config = dict(
    num_key_value_heads=1,
    qk_norm=True,
    weight_decay=0.072,
)
Each number is 500 + 40 x the weight over its row's rms, rounded and kept within 0 to 999. Layers, rows and columns count from 0. Numbers have three digits each. The size before them is the row's rms in percent of the matrix's.

# up: layer 4 MLP up, 384x192, rms 0.128, rows 97-142, columns 0-95
# down: layer 4 MLP down (transposed), 384x192, rms 0.118, rows 97-142, columns 0-95
# gate: layer 4 MLP gate, 384x192, rms 0.133, rows 98-143, columns 0-95
up97 097:488504521494618484450513502605518536598571486493491504465519458633460523460500487440605517541495505519453440464471462523537489405473527508450513546541493546457445479464479529542498508521539509496505528474510525577477533523559538474474380474412562431540495580489469504481481511513532508555
down97 100:509505453476490553423551596522468530500521512520417477458561491560507549499522543493460467589431486484374504443600429443508451471493526534531540468527493460479503540525555490479490491548530474464476549483508458529420535494520434545545509520542450570491514551417532526532444519552500491588
gate98 094:488517543461520492522543442507501490553415506512459467515518508468489478473483487432536533447450422444472577484499493511515509501536564490523568431540566505489481476463513507504554476506528488462491501455504526576537471505514519530468472448445554474442529447468499507428444510542487510534
up98 093:463554430465423551515506495514492464478536487517523544472562538526549519512573513619470506534607487467495493473551560485492460517444478545475492519450555637516556480523489467497443569507519495506505481496462483487511508514503482548502502480551473535496464466550482425533526447441474421452
down98 096:552510503485503491498529457495529522418460478463479568528476482517537482553411458429468532510577568472535489510441453511497564520520499454518536538502517450536420434461472466468429513548456441533519445526431521500466542481527467540439473537499536571469478503554444545440449487547530468553
gate99 091:498537452472412506481591536564538549498406468507501495406516510470461488431507563516478506520462545510444497514480427513471490481499530457438484468528521496567499524476503441504543513528497449491524480532489480505475565419471425502496517474452474535470530544552476555467488527548541524483
up99 091:456502460529517444537490539517481451514519564436518557526521509504485442505442439449577439484476506497528549508482469519509486549500443496500594534430531502460510471457525491498510480523504569471486509485501542551590522508456501472512545589571541507492449443465556464522478542482482510534
down99 098:469520564530475522538513460446519436503483518432477575495483521551551531563504523545471519428514392479512498466463476516531438488538449470540573610472538490490444499559532512507502505503474530518487472430448516499488481539501508521483472504526490499515477512505601457451540449490442561506
gate100 094:431534466502510521506506521512479602496436500469503462442482503506507461479458526550498455543463426460500525512528425536497515551421505428488560524464566469433504589491546504466410513491511515541500509482521573481554542496476437537475614469531478471516481438499507459473448518575512504422
up100 100:507517459530546499524510487511559520433511568480531461454454472451465492501523461477518478524473461517470454460517446511516559474478470459372466553485481513562571518473581506452580515494504483549502567530585548513572481499502525413521506463558515509579526498485478483503561498460529449481
down100 098:531508473561470532430514467515507573508550433462508488517529438540466584566490475462517492482500597556463472498519530455492494434485595513568494488491561498477527483521567493445474460499557541627530463461493485519540468530463504545468511471466528569487516448482508559495449551450512463463
gate101 106:498536489443535481493345545474457489470544484445490471501557454504532500500529543507529502450509461489537496488533505502469465492489460465492438586473514504462511574438530528479505484460582594443508553501439507530523481481539562455491430543611497531475462478550461502584600534451492485484
up101 102:510480580442457429497431578488474552566524534509487475505547448512566480461468509505454484451499519535472635537460551470501509467550471525487550541475491524421440504461482453558470506530515489410513476493609480456477538487480533517546541476536460447464534498552411479439499513499460527518
down101 103:492476570504562530521522437522530523508451537465492522490523425484482503509443556532412500463501517532405578492518477478471566501550470558472537550546473477573432532475494482518455467451530486462572478577557495488434476505505538572475454452456467499494440419545520535448511482518449438475
gate102 097:467543457493494560554443453571561566467458547491469481447470436559511517467545455503493532526478573469520461463479529549513510497514495440509556521498528497477526447451504471581467503506483525468496475425483384504476489395450510518590461539548511483416428485492511560500490557464505534544
up102 099:564560478491520555508425462528522433464500434508502480461448480571556467445553517563472493441472493494536508533490459454502483564447489548483455470423536473526520505522482558535520491600469465521511499495528518532460522501450529558568532488510476481433420439539486528465522574512480451525
down102 100:537546487528438542467458476583481547535469487509550488490478536560485509463519490484464516446486533467564511513526503514496433560527437453443476496452510474503504477496478515522465492519479482527478446526548509566453489520466506544505594471491517456510488577485404475504487535528457465479
gate103 100:495536503480574379487449433513431504512512503586571500482534523505463547536513479432485528516480522505450546509448574482530555485500571496511488487591408451534506493515493533496527491358591497450500453558546491531498513523487489452433504464539489448598573528491535464478475498467477479531
up103 094:593520487565433483535532470522516468484611504490496426507511523507480519462504567563497444489477485592477459465472491533510506399490562510492408493569469569582514508558477491526526450506448510450517481488460494576511533472564517533515498458535497494530526554517415532547518538492501531513
down103 094:607501561584511437508480487512497517484580526464484450474491531427501537418462465449510504481472438525482450461503516487476501488492527545541483496538472526555505458479485347551478486514504526524492487498485497504471537506548440467529477534527515482520487450487450491485483502538461476490
gate104 096:513502519520512513499501482537491572473507489511437439482475446557474493502532507409497500472544545518465494506478597463476499517573546499502487458504512461447408531497567501488510541479599553466480415544394495509551474521420448516512493528416432486552499433586552509427470446478520542424
up104 103:517537457484534526448493558481495496506418507519464529499463492460542540512510485436488484473470465485528568451446464480488507498535500474555474474471461462602553541523513484488479473562505466543519537435441451480472565515505396485512459543487455469448500466480435487496454519522609493451
down104 101:514507493476452507539440474575469552508498515496545500503589484548548472433511524426432473539478462548462499556491506586476399506462493517515470514526473459551478494502469532516549507560529473551442620561490507494479546477467502514541536487512480503583435495480490468528536530517424529484
gate105 108:461530449474533590545546456534520552517542541431463475450477510469544486532563530553571487508450507448386470533525453505482500456472533477475489542499512499449531611501458446552535506493512544439470480539501498527464498519481512509506578520536517512538500481514517504567526479549513550513
up105 105:487471538467544579477537491459454476540401522541509495494453508516472476488478425406493505451491488452472476486427527477504468478498495536455568550517469512532570498458503494477574429443474467485535484580554542536424541416470544445508510505494487485560489396487442478502480520516514593587
down105 107:439501451522494475502474528516480477544518440544494542455422498526469516494465424471442471449467504608524521495467534449536521519462520514520511463520575488533547440512561466487442489477494506481530497575563525481477522478482459579522423490424444457496490511452491451508519526495490511533
gate106 102:434451473520497480580536510501525406409544523499474535476544466577560540545481561503585547511500434480532467557520491550459500498525520566539578521518481569475408513470492553490526504491472489478492484450447520497514504551500483444536528484486538473496531485481520422513503497496559466511
up106 101:479482583471502459501511577516473419567490487527558497532462464510457472472453538525466458463537521565542523554537476492505520557491605475532401471501519454419497528531510431467519529475417529520530472559499538513467551539459494449530492497520569437476486506512449525475564470547516491536
down106 101:486475485490581541438484523459510534520523588511468457467530499491503514526439492430511511435458554521520555511480567465546476477481512528505470428470459464466516458473520478503540521563537561493505473585553479519495540448535489513482517449529490486494522431477494578512542514520509539546
gate107 098:495532576504517465418489442459522567567469484476516546501540530432540517559476490475442465526527546480512548523494462490489551510435559439500500501472481554480527526512492564480472533514525449533484437459453447473503543517437447503471427586522501529499573566519460525570587512526478457510
up107 101:443494532446584538480484506501490510479535487474544490505498503511485501486564467477506539498510488459560508531427483577564452544475450428550387501474518480556504490520417492567487605505463506456509457446533568516500497510501517433541499520450532440494437532547442487522546530497479435545
down107 100:546442525517529560475514510505489545491505526489534490560493472524562465492547463569496541484559483508503553481536477485520483528548463553407498449489519520545437544499531545449498510500392532523436536524506486541520494549452594432494455512458543550487439511533530491497572472537525486572
gate108 106:463500503441513510537506485525548580480527507499443478505537496436533532489509492540495588486450483535491445466491522452531531465456595487501563548430516555569541496459514548541500534477513493487463540489493537517502479457526562493580514520565475535445527562426490528564532508456478472517
up108 105:518531497545516520512571510519478465533458534467492443529435521510469505418509445440517517453555560524491496480572491575407490515477517537557451556507537482502447515513463487514473453498537427555564466572505450505514512425464490552443488485472459563506512439503481530514544469517516499515
down108 103:500533500539491510451564495448533449518480525500497429523456500458525509512544471474487534540477525609467487489537516527523498540507467469541485487525492465496450545524504425522496577545541440526515464578511528524526530519524499571512509486501496519504421446498486538481539458568419421465
gate109 102:515448489485559462544504500555460549522588462489504447520478429501469510498464572479504509485479477519577516432484455544415495465443427458524560523519440481587437520512502511477487512523535461566528523477471523538550461448489443532431485489583502543462447561492459493541526516448504530488
up109 101:530452460449461517537502506499492474446473548493502450524568555512509527516441453444495498451456487533529544477523465487503538536455542501534482527478534556553429527430523468540507447538497463636531537474539535488590498551525505593480493556551510483516556516521521499478455532542538493434
down109 100:476502408483500464487561507509521396463508575522573444509513485531561512509491502497416462475492486489541530451458513485499548506515546477492476507538448516466508473465559509509559532551514507508603563484502491509564555560468445426490541515489514405486467528515449518541418547461548521460
gate110 099:442500573468499571467491455530519540545536467498468444484458428539478505459445513474511560490535489440519486530484496589470493491492506585526488519548395524521494490519478522533541511475519510424438495513610478430525422470410503513551476456531466515504505545506549508486517525517502511496
up110 099:464449482510502496503532536455473476426438473514498536502492533457492506533488477448522507476434546520499448570472553458530490494488434498474488442415526524472506440494490527529476516466473511539590466491381518506545501500494470554515563451437549475436517462400528526499446470481506388517
down110 099:486423447464490471472578447500470458452486507527551487490445560512522475505516490471499506483480525483592501497498567450506486556524497452539513459546517509514473485528531449471472551515558466569560480458474493464583544542504529462493577478414548408483463470495467486496488519522453473398
gate111 092:513508456487465599487518557503505551448497575517466448491445507445537483471582496491525489521503498527429497498496511489489572500516500490477490607501446549476464484554455534487446568521483489459530531497546384480548411477495445496545487516558523537511507497500573508577494514543511488527
up111 094:509506468475520488509597508428460537525523492541503511459449489485483563515467481554518564528474570556474449430535562534455507541463477538490523509491451587460462477522480468574502436477463535485446575538584508554496482549606507520538482524539566501584475552517482547528490470469557552527
down111 095:487530527478526493571498536547477513468516493476519534518385505521524487474509496473542454520548460452535399473503500527480524472548459506477551521546555589519484506472423448483512485495509482467506458544544526509511480507513525514500517556540480522533493509551461477538508528559535503548
gate112 099:462421539551510474511523547505443489480428514519534489382550451386476447570516500447515501476466456532490505514465483467517507518521487476547499476455503541556468501505423509481527523426497517510496491489606518507497474479507514587455429505472498504489504488534449484510466504513467394499
up112 100:508420565535512442446458501484528424520498476533530551451511578482506505511454502537458426525495502481572537449491428496470481601481498468480484454460451566540543451474545528483548574488555502525456507492476508484482527458499533495401532523556496484422575515538461471526478550457471463512
down112 099:569477494474487516458504525543463544539391503468515482488454483489403521444518493515415485519478460512494521473507422512546522497536544555492500517477512524496528515488413540438435452482506457494521517507469509588541500579566483465515472514527462546493572515480471480426523551571458513502
gate113 104:470526497520538497537528495493398455519492446506514508554488510492432519535493503454567394544566469478493489515473520509512508498479571507457486463488531523498485548487511539424440476542483447463469547475409479484457561495489517422456503443544434513462525498446445457514494547483475530482
up113 108:465471550436553453514540565494465489532450499526532448506532439475410523498545465464489460507489618498468538518490469467530522492542562528508528494482555466492532466546492426567466499544537504444497414503540540507486520563469568459491463517536467396527424466516403534574538492551496619526
down113 108:493533486545544484434502520531533503488438522464485499531567469431451544493560513555575493473544494492485483519533461449550553492485451482471521465502522511512533509519524617439475502501544493507487576459506483470463489507492560491442478494529529426465464498519458586560502444555478492546
gate114 107:533545521482496471515581465419473516474464524548509508568528561547489498480503502462448491469511503462445471471489545446459546495549512530439497591515461468591444465508434465491497527535494513575521510506459564549493538469462481492489519456589505522525489494497463550550518455524434489547
up114 106:469475524469495425508549502497421466496497526448501469526451475551513540505416503522556522482513430424509508491531492553384580559510583485458515478530493470502535454537439467496516504580501473552500540500565573503551490492518512532456444457538493434449572483513445397475522496516502446568
down114 107:496549459548505533535479552491534452487503477460504534465398456464561509542379511586543566478490517487497555487486512427483417518407409467537537480477473533497463428575514463459505458450527429500510415440495543411468486477482546524496483553579563471550485425467480552523468477442487497498
gate115 105:531480468524519544494493462503590521498428525525465549520586527511481455522500493452454509517488489433541486509498433534530479566506522479503580524502529436494441506567479521516499530485463452470488484444517428541584513506500473566564499592414480454449449462500488489384467504476463466437
up115 103:508535444514413432529498638543499485481457428556499493512559547506552517492528467534546536526502489551566407473496477456510563458505542525456556551468520481559547487544433493499439545547479506471528543530497572578522448489477511457501531558486535469494497527477416520492535531511466528498
down115 103:447478483474424506504439571453490473454577526447511482523478488574475479445397492516465500496549506561500493521459481483502481505506478502539525487515441532509502506483518470462488463547539524489510545479527540524492527456470615516507538530499417495485491520540415481540504508513370483526
gate116 092:530503473474511451479492521521505439504484456509478518484547496561482518491498439489464497512489598527505437431433473573564473507485515527495477513521528460565527495493547541456509564510522451478523535510520543573481520479430486524556443452505532532451514543397436522480528541441545521512
up116 096:451526492478537542515584511499441418585515524509516528543496492450459496529548542475561455502523445473496543540565486528389529518491543528484574530472474467487481438513472533439490601534534498469539490601525571457493481537541542447485531494456495538519494507520540495494504465523567426462
down116 094:479514484505502537538473556464531490538469505577516562517501498454505513520539546446506523537546484447499572556547450493463553433570508524517572424461469558527466491489509483436512515472505505472455484486477512471508472473501482475488494542530474527516523473494502435485498502530486511496
gate117 087:456543509519573476520572493494526539525499516513481508447481521563482461477540613550514532503497474523523503477426455526479537591431502523453450532563517500503469489502482558465538592443498520464481501481469505492466536403461485563489479485536495522473553550441485537532506542494487438506
up117 090:534504522472546502568440558509543465506506485497522449549437522505530519481504443528538494479569456547484491540479542468478418539505496519547527482464507451407427532572581530481508474540481541526461543451424519495509475519544440440435441440475508488510503569520507472500581446460444501534
down117 096:409531586521490516487484524360522524475484475485467536489518563535489543529560587526475522422512458535487527503474542499569508474459455477467535587435505512514453480503486490536498494484465519586536486443533545547444517520512506523515443505520536469484503525458563455495518466547446555478
gate118 106:498507500452555509486510553413498471511576531540539449480507571465512578571524471557515538540508472494385464496472575507489451541514489607536579538540539466549481479483482473473480489537557450517517541462484465533541455537489519467439457485552523503464496500500505435532422533455492461538
up118 104:472479514540478478505445499512468480478438447476490472540540458523455488497483464455480494472546436535572431546461442488459526499476487510520528472571492561457501438520512449549544512509476530405519507542488532588497489569499450420479549552518512572565430504483546554486469508538458524426
down118 104:456511526556493488476523460539567505526521461522463428514461518507503464441507472467568514468477573547498485511512421481453489509447488550471475503465476564497478454508527540525554542455477481472568504554542572471431508577464490428489585543489607461498431567525476544408520515552485477488
gate119 103:494540467445532420489501502469417509504427481538481476531558496475463456480451532479560431465619517522462488466567513548506544476468541546507443529482470529528521491506442483455508499555536519532482472505459488541504521478483499526430457540463451511501544505480536508535524462570397556500
up119 105:531457505535457574530528523474487516526543545573523489497487517484490479590491517527509527456452479446461493529495503499516419568520437513581507558485519488469478585584514455516438504452491502487455462565563591473454419496526435529511530466551499503522466418471462513442479572488535527555
down119 104:435487507478455514456480517472494471479531499513495449544428513476504418520447527521496620531466456431422579483477520489476470514515488501496560565543531508514482453423495414465391502460490535512509471469580466481499453506442533518514404536521529497424466455522513483467493510435514587496
gate120 097:525518560433522592495581478511485497484478451487500506563487535482554501539481476509523496423453514449509524448417544549564433531526424505483524504525503582483461557562478493495474491499488419451463484508532503549445454493464546571559521516551440520462441508488560447475603519442557564466
up120 100:469526549467447429531527555497487500541531498460471531565462565465451467550483542534497505478514484475455520528441512500460511458512477541522434431473513447443506517544506468555531472507461509406544441528468591470438539587512513476550475486512596469526512468497483504521473553521519546545
down120 099:520450450517507559488469467424501540481493518466571441479530518493528520416450431474518474620481505544549446555557453364526469505553536538518471450468497538500513508404515483531485521547499544567592514460518480456514508492510473540464513550453458537498524519503517563476466437519515494526
gate121 097:487496491507529518516535519577445481517542589480553454509545468516381575494517424520494538509476413538513487478500512508497495451552520465612508561534517506438434485489517527565499561572538500497464528518497527497552532487506485534509512415526550505540520495444480461532430452485469450509
up121 097:485493489485525474474437448589505540423528455561536535523462477428480450501481588505456432501513476545550503488504477550516518539555549534501458470515498483480532484464517490479533397442487495554570447530451494565584529553428555525522513470425459570468540473474480565541489520481572492458
down121 099:486514527467499421525491591569504518538440561572490491485474484489466494491445435460542518476588521466504451407494544490523499535528439566437537465532500496460568546445492477517491493486484388519475466500389576508454536464487509443518477505435437526515519487546474554466531453426521559450
gate122 097:548435498461531531476547541514520464463495532592491510465433466490496448534517540459453515523504548483537543518502494492516509534575491509514446477509431500463481479504453480536531490489451490506397503528545473507476565452540471568480458544536516556474515533546479453452444509422491540492
up122 092:549480551536473462388511497485550466449601474497460472482418564499542532498440412412505453502528496553524493460459467552517470521505563538490461509512493489530412512512471465460498495494491461508547526496439499498470609455473459458499454537477462496484500504483454471495513502457462446513
down122 095:563571445486508504506432566522491526509561498488504420511516416441467558491450512585477531493509510445521514487442517529444509463489503447449470507545491452433521508546487517457471495505515466477492521477526442504513478473499563517466532517486547516467439438500424570441495544528478512472
gate123 096:447441568515541507478478467472479485470509480476520471507456493463511482516509574551453538465467401540490513533478475477506530519514522543536466519522499575535490468493412506551563479503498486518539546493471480465474540489510564533522579467558462436465487486495511479485443501505447483483
up123 099:497540496424580472545584544502546534447571489494519458449548506387461568518472480489528499474465494456574527459496520505493478569523518459491546529506510490528454567533450460440475462494503513548505451490497520486498518542498490526397485512488465538560500529488494464503479524455538523489
down123 100:555563567500527544565513461515562561495514431417541511492485572516511525547529502427458448559495539506481445493550523549564505479496495527499611505557511500489585514489513549433467517448505553502496446514511522527528469535552555467540446525515490453557426524483473529410493493502459573495
gate124 099:499475525485404525530485505538510540476543502431520514502599495563463438497468483483462500482589475468569524468489466532558480511446468526522479468520504499467548508543516497501426542515458551416460413457431488570541484501424480445540495530473536568474489542513521503542539485528557517510
up124 104:544466509490540522503529486517547431529569471458516460510464485500521469489474469483575471478550537489582442443504549434539516544523499503509541547462484464508469527468535514485542506499433539494441492556464469488551517467419521442538482505486512507520504503522451617490477488538549437495
down124 101:499469523555512506506491507456441513513488470495527543545485528473447463491431489509499514548545458489518582526516430451624481446587558543557556496460469464489445533499511509551449493501533468543474498447507489474534576395548510463468484539499568537458502470453460453540550498475532508501
gate125 106:460460514538539544498543526516489464452510427560457423524495545504524457615499490506433486472467461467506507451533498493498412573532469450507409445505476541505530479521442462493519563545587484457536553499389586499492526593452451508575476521450479552509464521503498459580538509465529477425
up125 097:558500494444504533475524513478485533524500441466511494548470467395504565486541483508493490513503543525514386479436522451496513464488450540477504523478492500499472596541527452533567532579460457470502426547501470580502525486437442506486487570571500498518579539513503495466490490494466542499
down125 101:499474553465460481492490454397526509526553526449528482468507479485535526426532488436451448509540471564577487488506529429449482470534522519465543505463486543479548488511482555552490486511469545525485457656516434538544500492547471534484529539603440477490520491577536564482420469545506473485
gate126 102:458511426499434503519417543511450535555541533486438519501573512524510496495487553557487512483551505550485499548499531539518494496474489499546510459478469431524473474508477478564504436537489519496469472443533532496507530475534566462561516588462531484495478482463487483450558517476476474474
up126 101:493452488471484519475516483464463529470453457495566403476481436516503532448421512457511481509454393502567494501563472459513478520535527479557495501494487557539540466459543505433543509517490477508479493578468497445514496493488405530524473430420434524516549493440532465564511457516500480483
down126 101:520488488370536533524532493497439479526414431471457497520445483418555550514463511486526525386476499493489475456447536503446548390443522519507511462515543484513560521495534540438481496439502514497515457511487494493516404495560518559470478467430498439468493452498577566576439493448512471561
gate127 102:475422530511498506558474490470563538467562448465515450524480508493439483501443461529508534483494463519510532542511462511525507529554619461544461466515517495463499499502441534540489523504556483565480499475489578536539503554433534502488513488493492550386536466506523388470530504455549406497
up127 101:491420519547569519523515458462478518469491463502477415567516509586491480546483537467493473496447463524522516507582541496463520518579491423598466538513463474448463542488576522519459500482493526547491499500413448485565469448534496512522520458453493452503526444554542516507509449509421483534
down127 102:508441476484490435541545449449458555525515448574465518463470538434480466518492443501475454481451488464542573470536528518529503497527578458561454482433441442528547522481494490543422539464523517523585442449510489430590503484439481555459541526506525546573490487512547483501571487476497490557
gate128 112:449527528468520567535529434515567483494538549457525542520521490488559502475483549545537481469543431528505485462489465593595534407585454539498464495549480435483475428524472540508477542531485551479478473414467470594500518485502483454509537504488521566457502523469521468496472448495519441464
up128 110:507566476504537519491500497484507421464485527408545549476479527524529580513386409479439442508587522524494451476487455441452532511491519567462541511465518483492463527526495462525521486469495452490448475509492513520503540462564493585572436563487495549542537546501498537490548547516443426480
down128 107:489591525535483487583485499479522538498482491459518526444533525531492473499450426419488480511499492558512521505519513361495551467538498522486490496507499508528481518528554532537555576452459522447454461504489502512494503500566531524564396576506503558506472575525437570467508533569465455477
gate129 092:459539435490499530485498532532496484469434530472377484477497470478478484493493481474489515478512498508427429512509499464544575453569452520497546482529461393499567465501456475534471487469468485514460522528458468519470482471399508484540453512430484457591478518510504552553416468497504488460
up129 094:469521503472512537474495357459494487521493507521460534530545469379559504503455528520442519507506532524403417436556550476493508452437525407440443569525491474503569474460511523596521534483513510517526562425460543490499515469552526537568534525470532477497481542526500542497501502553459526479
down129 095:444505505538518505509536437511505546482490534473454511472504521489510517496524492417530379475479512545490461481535489525504566474483516419542494518496543587511462485509452557484580502565503491504477422541440496518532494476496524540451483495487492480435536606560448476421537552535425519495
gate130 092:512477519530502461437510529492423528550532582454492485558501464467453517507486536373494480490510472537521465494541516494479495483442479479501531601552500578555434472448550513461464417542424533547440543502497524577593504474496618482534475586526522482543546548422546507490489550513535520496
up130 092:503467509400500418387515561462476451534544535409419495577471456454518475418489461521474491443503486460521507481518538504487469546511521500464539611520439574474450461504469489541508525505414555499474505481512566583560495490519513505528436549487578466573468515517532558466507530499566553526
down130 099:493447485427495486470497513532440414491539506495454514505522528547512571474495527490556506485489498469532490460522591530468533442512468547501542518562515559507501562474474508443498470477484480537507565468479444502463507447513534466530450567559409516410488513500562596511494485518557489497
gate131 100:506487552538519416442552538458557479421493441483520529524471527430545581475483468476406478555521531505545524470519512486442521527461542448540476524501520514518470505472517528495537483462510530538487507509478484476437535516514587537428522490580411485511525489560491521456576509463526453489
up131 100:452573463459380579479466543577545524459482543474564468453563467570488514499547478488509569560554512563469474462493463401523547442592484540454524546487451483582468459534484485451506508512466510495568502533510476473546473552561541524523465500518549494546473471551501519464569504518449495532
down131 100:510556482445478550495488466570454538498505528504473487524535463519531514419518495479425601543519474476503535547490499457498493531520564499501470488522477462532523545510588426549455511443495533588547513535489532463513458511425556551526467546442506486496517548553502471476495497505489506581
gate132 094:520552552474507537527474567494528514524488509524498511450527463549507445425520489500524390523471514508479392525509511507514519519523458500467495573489509500455471495508552536480532582519489500482542534429539492521513490505548538473505531476569466508503578473431496513451512468422519489501
up132 099:498529445474533568456502540484444477495451489556414572508490446440489493593451454509441488462492537492463480477561486485544459510479487476413517466481528489528528553571569511488473492505502441503498471605484490450447551513461526532509467472488463518526468470560504492452557469554567543476
down132 098:566498535550538467510495486480628496498545509479541533530503501426462490511492577489488596478478447473526474442472455551487499585476471439456470458504467499472518545436479405522476454530546495509503527498527561555514519503515544408500532502443589473507442540448496466492489525510507548486
gate133 097:514360521529531520507459488440490406479552448520459438417495532371497476466486460535449534474494459497460466481494459449501488549444491513503486450461496444502516527450522544494559519553517491534540459509514475502512518585477535468477503494565509489475525510528498479504497564496500465474
up133 097:477555488507542449527499484454458527555496484458538510553498525517462437457482533497491455503510577582540458479539428504488481531517549513435509478555448580541491555576496524521484524458515492502471503493572517537471582477451498487541406562490516536512456499514518527531489489621514474468
down133 098:488559539593493518402555489493479439537521505545548504542487480495465484513482502491560451531484528515470523540480434512529557432485537502523511497535494505479537506564512508492514404411395538545418476504547517558514450545542422545524541500494528493560502529505495507569552493557466482500
gate134 108:504554489503505512568475487504586544546516557465501509520542555461510518562525496562469489439508476513445481546576496474516528565560574502511496479428491461463488529422518588507503470482516434471452459470508422522479512498492592510558485552536499452459565513430511478595510499483549553571
up134 105:492545538525534554495525574432544531502492534454568587513511532497484493530553445534515424513500471521530562495529465581496471490556473443471441499466458465494525499529560531552479535489624535512546505479502516572503486498460429570555519576516434472531484500504603478505485498538488468449
down134 106:496570525505546551497574466456514502504441495454607539539504541523492480490545442518506517540503546495518486512513501513471478539456473446488484446533475457434524512487516513479516514527525472442515432445545506527529467515431465423545529552461500539502531579448521504488407468531499562439
gate135 102:457457497509532522534463541500476563482497574507460478558526544531452519452481437508497424520488527524499487435509523470455511554476515521490538530525422522545499511469477555441600550511523500560541532479457470587526530424514538454444619474501485510533485571498489462515571537512490519542
up135 103:471421549478539516464520493454503530521562502443489532479497437487519477470601504499528474514464516502572485543560414484418470510518511499514471519481476539534527505551497470510466530518445544490528537499597599477454489518470493514521542512459491462522445536507464501477534456545490554475
down135 101:456505500516503487510529502455482522485476420524532496525508629422502525491485524479515603515426530503549549510437518463508492434479510484467387540448547496480459525514491605460476477478506491430421517483507394464507471512498505539441472465499523461517427488511459516493537522458503538506
gate136 097:383507481492549508469423540600549482456470457557466458552519534458510529492491476501560477483531524509468490498497571503505574427475535468430525436460530445450549437531506511519553525462529496416546525428482519532474492569444476500482475523509499504494464536620465519492428479505561490528
up136 098:492480483508479450568509499481543445456470491439459467551509590562544476529459497460539510510513589570485467498538514490538480513452507528475603408550507505613524455459491496525530482463541576544529549488551467572537488474508571527484456530517523475520472576479574507449429456542513524495
down136 099:539525487525419503464489511508513485488520427499477394471575555546497526439516502511509562536500469519582442533465470523536515500549488497581568488466588524508471520557529505489447495581481474506531439435481467454529498557522414475449481491508500481473505489483435526482504498515468533420
gate137 108:536526551522522560454485467509429485472470467472560482527524549562543509564473460504425485482512496507473528487494534424517455510508506514439492602502461442498587514543499516515516480508520472493427507513516474484472532531521439488544506493558456472479613512488452469532521464533489582562
up137 106:499491454434492439468448500515479518509486532511528468515497432555469546496543465454472484502448465501476474468490455483467470471557501460509536494536524592459476449519539480473431504580494547579469573503540504539511522488510560493508540459459526485525508502494507511527520496501504477556
down137 104:544460445514514565543463502451535522476475512460544485538494541571581583459437448535423557520556487514460452548552499546533480414510510444432458516532484543525510496512446509502442549610546469503453545491549493508549517499617514419537475474498533496476563484485513528519482491422475535552
gate138 098:563512568552571486396453472499528510434497522486515497468527589526472517451512508450506466466529533545472500519501520540500555436524459558434509497539532518555566467442541519487522527422558441485506506522515428568507498477482500584435449520467514552502519452497593534465507490479490475477
up138 102:478463426490455469524457489441461488481445531492499465498530370527493483518546455591513439548480495480515474503511527483526459540482514465424470514477432458554419498488554476598483585463546537505473580562566479532547530562437502471474501486473542472511494572532445543526480493524528505490
down138 101:443466424490487552584506440515507555534531510531476547519446366525515510497563506512468458571486513532480477478492461439509457452481478520501485437467509450502484461520456472555521517528436553521517485502544513483497450492432486437558513448537506544467503575556421482509470555500495458528
gate139 103:439491430515383464470448480477510485431478532431505444463493464497531540514512494542497485519434522558574511503439469524538507561482507454556503474486530474530461462383550504505496431538497542491519533519576521571503550494539449532517526541477590504473476497404508541437526461540482483468
up139 098:542491480460605518496526532508592529529448479532496544524523544468517558509476514557478469533520543502466465505573542536491511487495468440476515578555545537489527481559474515495484523543493503494517537435503485525476513556456469491535495404569435520493496536524451446501468564473560533493
down139 094:458522469483367483515452505500476506454534483462518407476521486521477506481462525476527500540438479499558503464515461482570493464457503482544489473443513503546534455440499485514481515459506499522542537524501518498497572575541457482472553549479525505520502523410502523478521484549467520445
gate140 115:541542511478559487509405453528460378538465545528562494411463502430512485550487444502427467498548503511439527509556534469547463432551459498503451564513525489516487494514474547557518485470486475464482489440481536522470525496531500555540466442539512544481552445457428501447531512506571537556
up140 111:507466547498423464480456514596494526542483511500503511542520466535565509529536517507497451497547472434502470483570519477414549481464437539509510548512462489496502534518528500505504517572531497447511514403459511465438525438492586497537519574474501510480450561485568419532578476493508448513
down140 108:540476562504394474441472538514480446471520519531549537485520483524550501536479532499513461453498516455534443499578488514415551517491454497533510509556444487524549468515488464490502540530539487457448467487466469454477494485477509584566538538552494534518468572537598528505484505556453510523
gate141 107:452504486476524437517508528545525523531479549453498466474580551432378498540492539563524546477528424523452499521504464571453560550492503441480554531578490513508557572494434503494480493482508499476453533473482528499578515545500511497463459470513592497455502464577477517526420458529516451515
up141 103:492534474550458376532471483571557462547531501514482480501530568506429454487483537548464519523490470534509524511528412526470509470385543431515510533551487473446576498533513525502466483481598555519530531480531480500545514510551522466443525413523550500483510443453516479537451490501443555467
down141 100:546538495518489572535502446477392525456535494545522550494472462513510546486575477417447458495460514518501491519523504482500490505612605549493491504516472456529454469518484567425559463575500498553565448551526513466512440505359501444494534514561495525527503516470467503480581547468442443448
gate142 099:422475493500523457456526571464464520513447496462521479492488516491546508464483494405424514508515467574420494499430521564504514449452494489505518514521503547517545540454481523436546554537496460506514569463361470505512532490466517527441477480508415507559404522465540488493477436547456534558
up142 096:504516539485504515547493526478499525484538458522506530520464460538535518505535542561598539533519551534472493472499465493448479549510512431509484513463476478457486397511477509514469461473563559489442447455564487513511412487523472478563507535513522543443448469519480449559490567540547475447
down142 097:504467537468461511528509487540524454473535542525457575538509500546424487491493518575555467494510534494558533519500458493530501506601484496531387510553533522521506437520460471514470440467522568481439458488557484480441441535485471503504493474519514506482550506517546518485489571470544514518
gate143 098:414498462425513451491505504432512564438439494557509458496453531506462508481499564508529479447480494440539514485470582545460515560491529556528500466503520479562529499398433467443453458520480501532455500523485486468497467539501487494481517516481505440516520472415484539511520485531463575575